Each number is 500 + 40 x the weight over its row's rms, rounded and kept within 0 to 999. Layers, rows and columns count from 0. Numbers have three digits each. The size before them is the row's rms in percent of the matrix's.

# k: layer 3 attention key, 832x832, rms 0.0292, rows 407-436, columns 520-623
# q: layer 3 attention query, 832x832, rms 0.0294, rows 408-437, columns 520-623
k407 125:491501526472378490527499530485523465450499493545475520494482479559486492488541422554481505485464466461554517544481559512499533469577491546536559510531506501501521544529579404507398507548520446493522488523442406485552510524505515477541499547496441491465419488459575494495516496538444549509477545518465423436467561
q408 115:440556400442483556550510522510513425468498471409544499550528512424493526450484518530519502512462518575513479509479517476533521484496503543508430575466510480464513512562470454594494518515502537515477521550420487465539535507491501477392532487506594480514489458469538490471519485397563602515507485535491536546476514
k408 093:500499448522577507424460469513460505518517455467516516532578510483502463515564468489533436497516540531466515489509479497408471559414507496500468529541542508468450486511591541468507543550504486561525498478543541457531509476527447539441521507511532537484559441516509451497490510513510456462592534477526473504489478
q409 116:555435510543478474565493482461524492508464424522497512430566532465492470474572553468517482534479587498498445515613422493549525408573496488547561498494566539493507429508511452505475440407453495511445383514493473547486508505532540509473466542534472480514506570522500590501528552463482508466513501557530485438534468
k409 123:486562515486456513469496494529531503588529544542550437471546454514449498571492447551539395521521517455467504516477543462473489471484483485522559470451497509494460552527538473475509461512477470502447539565514422472527483431563457512459562543518523510462447470428462552467515501540444511503470500517527474549555491
q410 109:508468477573430518534498580485465478433541501456552561526555522497476527530481455493563498498492456476561501564445507513533447419478501510475464475550494422561468533531581541508515419518480539524460535475522410436515532451462511541542477528533479491563506468509468456478547447500585513499603516493485564545482549
k410 109:447415548530586519473532517424528469456590466425566524558417568482494493426414566481507432484449575536577471445534514554492509497526466498503444577527497530449471428481508518517450561456462434507512509474506549504448574624528480474519446537470556491472559478445534503485430499531527548537473492485513469489482508
q411 126:494499529569503550566520573541433415532532487505449532440468445486497574522597489423494449514484513462502459559525563515460514561426532551567447430444514494481547504499454463483592551459550504479503493484503470538516470499531502473419548486491471480497500522504441508489526489490496501503544502494499543596570483
k411 109:489496429467496525530521552525507414509510484541493478515566487493516480543512624511471481478514506539420509474502469481528490541435514397462504473466419495524561536471511588495550510506528526528522464567535472491503466505533517514461558519550477503439485424467511450545470459516499390453568500477530528536501398
q412 120:447496463545488534527577565483485482422483508466484557521544512469509486504497533500548503540480522488492457547469435430540532544531553533508429530452456453439516459562542541520514439413520498522470469554520478448542466492506476492523471476494422446499496501479461509496525502520478472491590400449509545527431546
k412 119:457532515487537555515552514481505450463515420470478500523486426435461542507432630521450536495447505492472511498501547503518501515476496478435531406478456497496488489492478462507556465490534445445513424482485494485544576450547476508563477450506497515557536476502516465539553489497563548493529458484479597490465553
q413 104:535476597537488465494434460489507597513463518480452547506551518483496488466516494518474535525529404498516578517547480501461480532482495448513593531555485528467527461509489505415456504499483473510480447495452459544442454482450536500494436532539505495450493467576502495485454517456533524492431535502563430477570470
k413 097:482422496548548519401501454496542571492510526490507515452484473514498491515454456507517503532504538527523538519420515538494509465529489553518516535591491505518492505467550447446431454521555508481499594515443543488514546482504467535505500570472513525397511536537515594454512514525476466501458604487551555497478470
q414 113:484542445423501514460472505548522447514506511481533476546442473529508460502435527490501497451556540567469459475433557524538510481497475536440431511452515481484492552570477507548546509557531526507535561538523541445530523515533465505471536464497566505591513527444485517533528487547439557463507465506409495486473517
k414 115:534538546495493470526521507515425507472483457488495503529520554490540462510564477465441481442539460477535518491542509476436455546511492483531449457526562538506455480472511541562538562528419474540558410519532484515473452522457489476509480414519495471585514488518544458520476478516510527525519460496438401490461461
q415 119:456468472458536549549535519535517443499539546449537480517543500474511502462423580490585481458523516535510474549477481498495573539554504602480417536403463474502508442544491491524520471482507584524494491570524479477543487526469528533492481454462492441485467463459500544480592470505467498525556469499451536513491566
k415 115:542553509476598509496544488488456482479481457466508444509491500511514532497507529524472550471520516511372504505511457553513539501450553511465498432548404523499479528473527510444540513566488487486517503456536533488558490466499437596450483488457483502478518473516533503546492498445523447507564542469562518556527462
q416 078:524465525567513520564550536482569540517487506518415534428501494508463500512545498413508559457466545517489473466479499496490513538455522487529580511472503486540606568562488535503564479449433454543629443518485543411523486499535483498447534504511562509469484440548520509487553458468537389516549568454596532492556516
k416 109:496457494478544472404450514432527575472505469451581496543511521485474552517421489508468503551551467517470519486539445569479463488487515476471463508515505542503446441445532591453376483518477520439482550499492545443452576497502483525528479519498478473461568497453519526488462535478513510526447520453476523479478487
q417 135:485463556528480462418400521497501523559498464475547465499546477491506542448444526540464504520493476545551479478521445516427453530472471504468510485578512526449487453447540564467411494561501507459487497488531545468488553491560457557532452521478519463555529525490521525498493532503529548508417527520444509521481520
k417 107:550537503419538560429445484497469530543498516495529464458457533558465452493447499460557446482570516519457511513528499532522489489556442524487448514516465460474489503469452453485528487524475477488459580460495510527406526562466501501563471520511465483476461516528425596526453519521477492546511496494547493524505495
q418 103:542560515478510539570566494523515486457511574522511520473468484503546431543536481435528514484513555480475470528495534473528503509515514468542506505450483486570569532573451430543560492451508477545543466487465458535545437530471573429482565476513487539472471508531504478515522471498488442529565453494527523513504450
k418 091:447456499579456485590536516507490469495495511461473534534544485470527558527511486528510506520426489422540461478490509440467502504432555489505553486488532498501514517530517518519486494503496506500523457502499493498585514447526452515451563471495534524540518494525523409515530476477475472453512547521485506507554480
q419 101:571547475475566515540544484526492472485538533532534470521496442515559449596523466448522501479537489472430491463504583491526536461509542504530452538462489455511462544555478402520556517476538464476468534484463451545492489522480552428471546436504508537496496524472531461551498433510475490485520486509494503521526431
k419 080:500511486518405471565508508469541484520479505515441548488537489473488503456549510512511495462458474476531469482475515497471501481477540526487540497473522502520549532542515473507518479501516477502532437555485464521512430449497483502502490481548515513556505492512512452561530521495477482455571521531501512467519493
q420 081:502547555482512555520506536532546511536492534570545493468431433504497459472507515432463497514562571525507446489557579543510474509500469520502459487437435500527562560546450474527510500499538472523564456550462478548498463524523571423481548554606463465487455516483547493555543471452479459526548428462437506503520526
k420 079:451490487543444499585548517525499494468479511452493518487538512485540498532512540503504533516445522487549488485482520484496439511441554497526517458469497486525534529563458492532496491536526479444557436511547462543545443493522454545484497461541502564546537512585517477484514490510473468432553523498494529526531479
q421 074:553535564564489510466469467522475549484532559521466578443474444498548486448535527435556483527491551517485486512564494478520501520465508505497451469475429554545593552535444482466473494526554508549572418557501499509489412540567547470442539557499439511489482478477493453572555555429564496434511489478478479500544503
k421 084:514440527532460556589526471474432481476523500502521480611531535511542516527521490489500490529444491512482520465510557507439486446507526471536513503526534463455504526474542580529479562527482547532522511546544449484509466446499488489477526537525509527456504555534473487497534461516497460573522531543595592509505486
q422 090:525619493537541506512547500588521479476476592584551417490463456488546493470527487496454537466579549484479467529497548477489473502518476468524422535494541470469547514443482434542476492473523465405562477500485459533498475501477570416546505504558507461530452500469583389481437507472542498504507427494462497490513483
k422 076:498495508536462440566490543485514487544475550491487502482539559492514519479550565487535555536427478493531484464475512504504489453434501468497515492455479499503496505537442421564530483478470487479527467546506441625443459512520475510486468471517492536560487517571518471537480501506474496478517532519535529469517551
q423 085:506606470527540591504501451523511515506567546529575539462492425555484484487448519451495473566584512505472502495544556505487465480484472585498407482458487448502516573601496479526512546469526475526568437613465517478522521528446567499471518511501526546500470521456560499617509453449509474498466436544442578507471456
k423 077:532490512554405444543464513527481486501518488479502507515539494497525481499462554518461480497489429452521520507479469456485487498500424493520450459497497501553546528544458466483497496529449527400574460500546465563527448440497494548483522473566490533503512559551531515539505561480446452517553553537567466517539407
q424 078:471540486422512557534523499532546489439460567529492449480486476481459438491523474438527502542565556481487462538538568546504527493488480470542459531398469430562545503504434487508521473418500519519530460547513411550520454543439553468466565514616450524497458493475517446478497567449465535518504460500445504514514536
k424 067:514498537527436539526587505491513511527498517460489438491515516501508526515518549491549558529455530475567532477522527484478530569452468504529527446502514473467490563473463451510498465502495447483523445551529472591564442490569447514484505495534494534533474538585474472546547480523475517507540526545485507484531514
q425 124:450442580492528499508499534519419440551495467484449479499555545418446515472477509484503531478552497497498363493499496422446500522512480532473430481440615555527580402562445470529551477501525447546516480526459461523492483569545499490479506515531459511480532519506548515481497480512519471522487547545525578517489514
k425 121:477528475421498496499539522528521441463513471517516435484468496508541488536544561535567481528468559530517519476591546528513553547504564536519482469556434491483492550481500485473487452549493450515544513509549454531519558506530439503525482473526429555438416518590492518569578546537416490602559500445506485505491525
q426 081:555566468551464505582515420569489495427488552567509559472480459516504490496539471447513490499494482486454472546532580469556469494540499514478525465470508451554587567556512429510514470493516478501524494517503428490508474583489547474446547503501472528475473551466517450530485515435488445511501465480497516490559425
k426 066:488520478520488510528553518480510456473541508513497539514521498537506495456491569517561511433414475564535514497491485492483503488500490546494532526551460522462517511473515481516485505525483515514520455518492443521535486465482492496461491521515514568517496474514524465551538480493479456524500535518504514485552447
q427 111:475495569486468492504546490530497512486550498468520459542478534479551523548459512485488560470518527513484492474542564449487491448594505512542500488416489537526508477510466480582542528507481535565491554463501411560451496515434512473500497427537493423482516458527522459503479509435506431498443520502511511504425551
k427 121:487517458443490486526490484528447534459523502476440443500498487507484449562563499537567555471458500480486522497525517572528543503490445550530492532503490489491496428533496483517489542500503465468511422505483531497464513527470470522470537487508455537447509563520572503585506489500470544556582512478441477497489541
q428 072:493457454446466492405441480469514489542480470495475441563491533507460499519512534490475500426509411478526497483504490499477489528489480442464506520452504496546449441501535615504504493581527499538479535470584461444469474459488546491489491537460495452538513439521459504452481507594503565531465542461501450496403577
k428 090:451503531492539523466461429513500556487455491458518390486440532520527466484525457481504494549531589533509550473578490425512548535511499506486496491515525499428459484509485510457466526531494530505425566464506551509469512533505507483502469516475473423438500504474477475489489509499521513533490485481469463514470534
q429 123:498465467480513476481489478426516443539528466529587521450474465491524481473579565455467476481449508480498475543495518521484511521482539517487453467473510563558449469516483489536502447526511466512554483502488469513473419460532510548517535522523489454513475440447475504481540533543463506477513512500405477507476546
k429 123:405510537462556510433545467472474547486536458490524486490525540514455505494459443442468478537570543539466554511472458542544521450440505516458470430576466541468504527464434555462546520469508594455477497476483529504546572512501424540528504609515521474441496501476506580433587510481506522530447479460547528503463462
q430 112:494503553494441502540463503583506529509475511531501490566443508528493463496453465473517482444565503517534504530486467590553486514491505469486565439490475430574580453518506506528523492562546491496456513433553421456537531501511509470470471550551528422470503498508464409491500543468457531560519475463561517504494497
k430 091:519482504570480526501534538489478432566451454492476499499479510569541540519426509491512525542437519536532528453540515439453507573508551468488533480485477546461497443474461586452548474524480523528453497514469507473495444502508376470459438416466531418574517463465453446450416530522557453529496500473484524533541464
q431 092:485472597516472502498558482455471508465493489501505469429489551449515468494525473593475517490432562471433528517553477417512525496558509458516495440572561539434525463501499499455504504457408500519487486539447540557418464436541509425541517498534425525448509448478473450508508542509429389512503468410525469471512547
k431 124:496531482514515424519537547515572478546529448524442513538502478501488464547494509453513521460485532487577482500544523491508542466472497547489567504496479523497502503580520448554516434491514465512474437505446464596570486467524448483475539481511439497459487576485570493582525472479461485501437499557507577484543586
q432 099:488429504545461515487430513474500530522488527445525490512521512531494543537448458539561451498497481513510496508474492517444504510394534438524608516468507470503466514510453559459498481454479540486383480474529463523464470461428467466483494525491454507412499429516443500541529500460473506493433527417557499492561572
k432 086:493546446561525507442500486574501450519481538502495539574527496404523498563467474506481555535534543553554541571542540485506533540489500495471493487469561535561496436498575549494483516456491468524517515516519558541504508497507566510490492476453586531482591426442513558492520497534490492512451483471502574535517508
q433 120:545508491566467465460523456475470515495512443498410601523474479529457537541472543542480462546514374465510495500460517518542553445563511535421557465504490502449386555457509563468504532554496517533468508443543458494512500394551500476483410527581482460447506526517488470511472440434489453424505495479590491535527513
k433 123:446493472493532554477490526487453520429510458548486509569447463499512482489537476509450497482509497565504492524492521510500531438536448440508464447551479532432505385472522429439483517524494487478581508571450443495451628558546535539564485472467507474504492471469564524456534477494494466559548473536520474540486553
q434 097:515399572542498469416508489464527567518492544535504439508537526571530509562498494516561485454518462426504548479488515544435476499409529462559629448524451448513455515488514533474494436466474481492430479451523443564500532499522492521570487508492461507441375484611490530483481492481495488523492557506554494467471524
k434 085:536509470433510441547546496544520504569481488540527536570499471407509498508514515534478559463535510466457476499607524492578574532484548460481516574404407507418510444471584510456484470447491461532515513488468526558466527554572529491480453572425564450453548504475505518544449486486527557569509458477462544527518458
q435 118:458517508560530513507558545561464488466565515497463539473547518491484481496550538486554456490535475517468439509433477487450570481489533470509436511524489427511539518501551535475513555555497478495531480524565568489549539501595459547538495529425521511599477529477473486477555553500523522521585458497527541547536439
k435 121:568466578524492501550558535434488450504512456519439512531467417525559541460515567529498514520514438502460475423476528533509469499510471425501504520492496491511513488415481542567515463407527471537498446475464433486415501494493572450468490539519474479520480484555470425544474561459524465463535471515519501457488526
q436 117:509425532487509444433496505518545519530523498460514488508505446530488577513491561508593409558516493482456528467517514556464505485459508465466584513440494480495465525491465560526451453534462520507449439488543467473489547508534486506480450492510476440411465473536464498493508514457467544453502531469498559495468529
k436 062:452541552476476489581506534547437400500465488579474468565534484455526520521562452519468526450525467483456469464550524497500494513519537485509490451458499551492516502502452568530547503521511405549493403535523512536475471475498491507502521490491467484548518485496462428538522508472531533456534413540510483510486528
q437 083:466530550551507545523546519555533488454526479484533524452457436493517521512500528527565424530535604513480430490484482456466543512452523495474509477491512499462585514531483491499517468438459509524504498511470593517523501531574472455499537488512445503490462501456496491521573471487431409478562463391461505519580490